config.yaml
num_hidden_layers: 13
hidden_size: 320
num_attention_heads: 5
num_key_value_heads: 5
head_dim: 64
intermediate_size: 640
vocab_size: 8192
hidden_act: "swiglu"
norm: "layernorm"
norm_place: "pre"
norm_eps: 1e-05
positions: "learned"
qk_norm: false
attn_scale: 0.125
bias: "all"
tie_word_embeddings: true
parallel_block: false
init: "normal"
init_std_qkv: 0.0225
init_std_o: 0.00441
init_std_up: 0.0225
init_std_down: 0.00441
optimizer: "muon"
learning_rate: 0.00896
lr_mult_down: 2.0
beta1: 0.95
lr_head: 0.01
max_grad_norm: 1.0
warmup_steps: 200
schedule: "wsd"
decay_fraction: 0.84
decay_shape: "linear"
final_lr_fraction: 0.0
batch_tokens: 65536
max_seq_len: 512
doc_mask: true
train_tokens: 687400000
max_steps: 10489
dataset: "wikipedia_en"
Each number is 500 + 40 x the weight over its row's rms, rounded and kept within 0 to 999. Layers, rows and columns count from 0. Numbers have three digits each. The size before them is the row's rms in percent of the matrix's.

# layer 3 MLP gate, 640x320, rms 0.143, rows 523-590, columns 0-39
097:509455500543557391475520490535519462502515490545468487518418525420455475557528483548505499593493488562498494594563542533
103:509527486467520477491478499465487503456574505531414530475542481475544508540522506527543474545529420464495486428446491417
096:604508495528469439514450509475483491513535517463560512575488485431531514525501463450514433504474496470510505462510509503
096:540523468535455515487483473520474551527476471494439525488503545530566553503512538494507502459448548538472497495483554527
091:521517531492574504480522513501497486568542478509500433507589522510579519477503533444505516460494511533427501510531583475
094:446504457568561551422522451521531397453549480529495536477525506425488498503467493490501520539440547461552498530505518561
097:507454529524481545518512499506557470465485475465599448515515518529407495533464560486506558471488504554504507563507539540
098:464497526464440515541486496564476607484513522427517550518578492546473472498476478488571523547448512447527461599470502571
096:449478532475493503426506484574401505469468452590469473473401463503440484506468494491511452437460537452541488493468494513
095:481464445520533478472506461520491547534477522550422489534478523561542517522423414504527555539514457457521468426386503510
097:509476481461422536411557468413542521480551531547488503581491557519498500457471508523584515481557536400500461461444482531
094:504544433428486452433467544517445472511504552505521478459497466547438545504455560455503459572544551465516423621450369484
101:546479487561513482486472591429490483498562463468494519484431508538523481534576499480554540594443468401495464477435451499
101:488503526507433562423570476450507516514548505477523449502480512510485492481484479485517564482521548554510469548461547518
102:459488458569447448484456515439485542480490502508500460527525517488435563483456525521515482519416489451585499543563538540
105:556527499449507513539467449505438485521476479508546543470458479530532439479466463446547422543468488473565444537502506513
093:503475521550436513544475513493489476383546463429494538495536511496423512510500446452479526464510479462502475501577568515
097:542536510476510526526531474510522488546514448532431578448378458568476546573466491527436446478516473524526461517478552441
101:527587508566512536500485489572485531488527465472568482514526442509465469545532491533510467505512508575497514515507503510
099:518483482484546512491514440468471481468462520481532491491597467472415456471543499490482506477504498464458597450551449549
098:459467502475460504482524474533508511509527558501544474474425450556433471471532575511498526499478516503496520519504467490
097:503546522469494491455436513517461585511490467482587512615457519513533553507565468491543502439478525409563478501476466475
101:557472528503478559475439457499516540476464443456518496462487490519445421495442502456544452515506502485541515485508472459
081:369576432542521576501479500450523455401502515514466503469525496487540512435545464543472424495550501545486525486528494496
103:521502492510458554483523438458519513447514528476545579535521470490483509487483513542491542442471477469404433561540492464
109:545454536543479510494528496608512580541529577493448384547501536420505507498535585512497512533530441442513507503485510571
102:481476514509475508509609431492516449491423434485454532450501444462491579537526567491463516469507379471461528488509499473
135:443519444471514551538542463553539600465497442539475512524480446510528538467539524450485532465542487490464469399461490499
096:590564475430506419498429601492492480558548564507524610495487570508490500539547477462574532434426454513473602495495477491
098:520498490461511496539541525505461409463446494481505487511555524454494457483555502508490481495579526500468501524535540492
104:482500482533536473491460493521462444542541508494448460541566535454498479525465435509538466471552533533451488480555482494
098:506537521588537530523465495516533501513550466520460534521526546464501566539600476477424546495486550524451439560407492547
100:472489567478471496470451492476485554479462501481484485525470550473461464524532470451468527471517507528447440573474571517
098:483503537500569451518499476520526448494532429597475421561463519440482432505537539551461491543529544454450539509496472490
097:470470510476512534484442475597471528433502496495513404517534518445486436549541515488433524488512518514499482471472470517
105:549510437544443470539500522561484536430633481468504473543550506537457514473492530518468541440558500513484521460542496508
094:482510541454572456491538476495468516506493480524552495502530571521439500462458454524484434532465461537451508511513495515
105:419440492526525419501520452496523464546560495517450515597508530538538536426430446475517480568516497473502475427504484528
104:483523495480523515466502512438443537478575539500414553535548504508552591505499478486493495427512505504466526482547494478
112:446510488461465450517538482556469450507521525445562493467516560542462498457523518502507449488534524509575428506522538507
100:399543449470518491555536462561540472506511510516469460473525470460517519562541451519493551400515500463522474585453508474
113:517478473517491518448500480591565532470533435565472573544523544553539555552487591503517553502495528515512554505557535478
100:478485566436470509568497533534539488486516480504516620520577442548480529451520492510539509487452507482488457505548507466
103:486514553466448460496551528515517553383536512531499531517529568529565539500565465521526502393570544509423490495403443446
097:471463392499511481545488494578429481503566462487498515488474455435482484532512501473568499476590477520442547522446473439
105:534451580490438496470489493522567570541578457481421499579489476439476532522530577538496491532482464542452467459496497515
094:443472494552470458500457471457496529454505444478542523545518494501470502578465491530524447565547478456428483493395541558
102:534498405486512478450439426495487421484495492532557465487539469475494513582452471557452495489528456472518594552586562542
106:562494542476517511496552499465553408521580515446467500506528449530466492480418484499490492534465547510486470523462494559
116:513568561488556429492515494559521504512576535492477487489535544520476553542522458480553560510534589503499552524487464502
085:452503506540484539497509575486501546587366509452442471515490549506476575491526451512499463474465460475494469473586563550
093:476454527535427515524534488524512469504478527567520452454489521515486539503471531431474483560530504513468519477462494471
102:474408496558444418472479538430496601536532520487494473503443470521467461541514499484428525494463481548423559443439500495
094:557468413485457547495446524500488478586555442509482496432488486538493542504494558406523450526518571510388444484454551543
099:552540518532543486462499483522522445538507516511528466503486474523510452557503507509478473575574480558498553484513467476
103:542542506545463568469492563453517453457562541454542510464562514481514447490509508464504547513412489522512480518459485476
097:519551540511546503479536498491550491449609471466516572554500503488493565496489503506517545456499512428531485486514450500
095:534531498447473558438508504469506480451480479402594422429567500500446487466500527464584567427497478520442469472437472473
101:527461486486486593488514509457560502473460472447528433564535538592471487612502519457478528567578462516534487493501495519
100:532561492499500501545485534469519415515517509411476541519479519591485511464467454469501457461440454456448439471422514479
101:540521475477457585500572509476545453398563538433537493465467518488498572471493578496473500488530485443488472426536541474
102:553509484556500476481505488460457424501510465490519550510613519528514467552549549499455432531501516590493514623504487470
097:510555503597484437512483524462540452527473517494437488454525458528469483470422523502503562502484467470453482545494539467
098:496447512550502558446499562514487512576478468470446565547583533463425472538414463529423515439483473542536456485539492547
103:504502494498565515539504484482499498527455544451502499528419546526458502506410516523507418492591485558466490515495494571
094:517592461487456514446485512481551578479480410509487486519526493485449503514463533478534494506531501498544441436506510487
103:472503471557426505507472529442464477560559484458520487568480470535522518439550497433438495519536474502465467449566506506
099:458477482517459496524488480490496539486521427488524547520490538467420544509464530477466476558547511536429475523606519516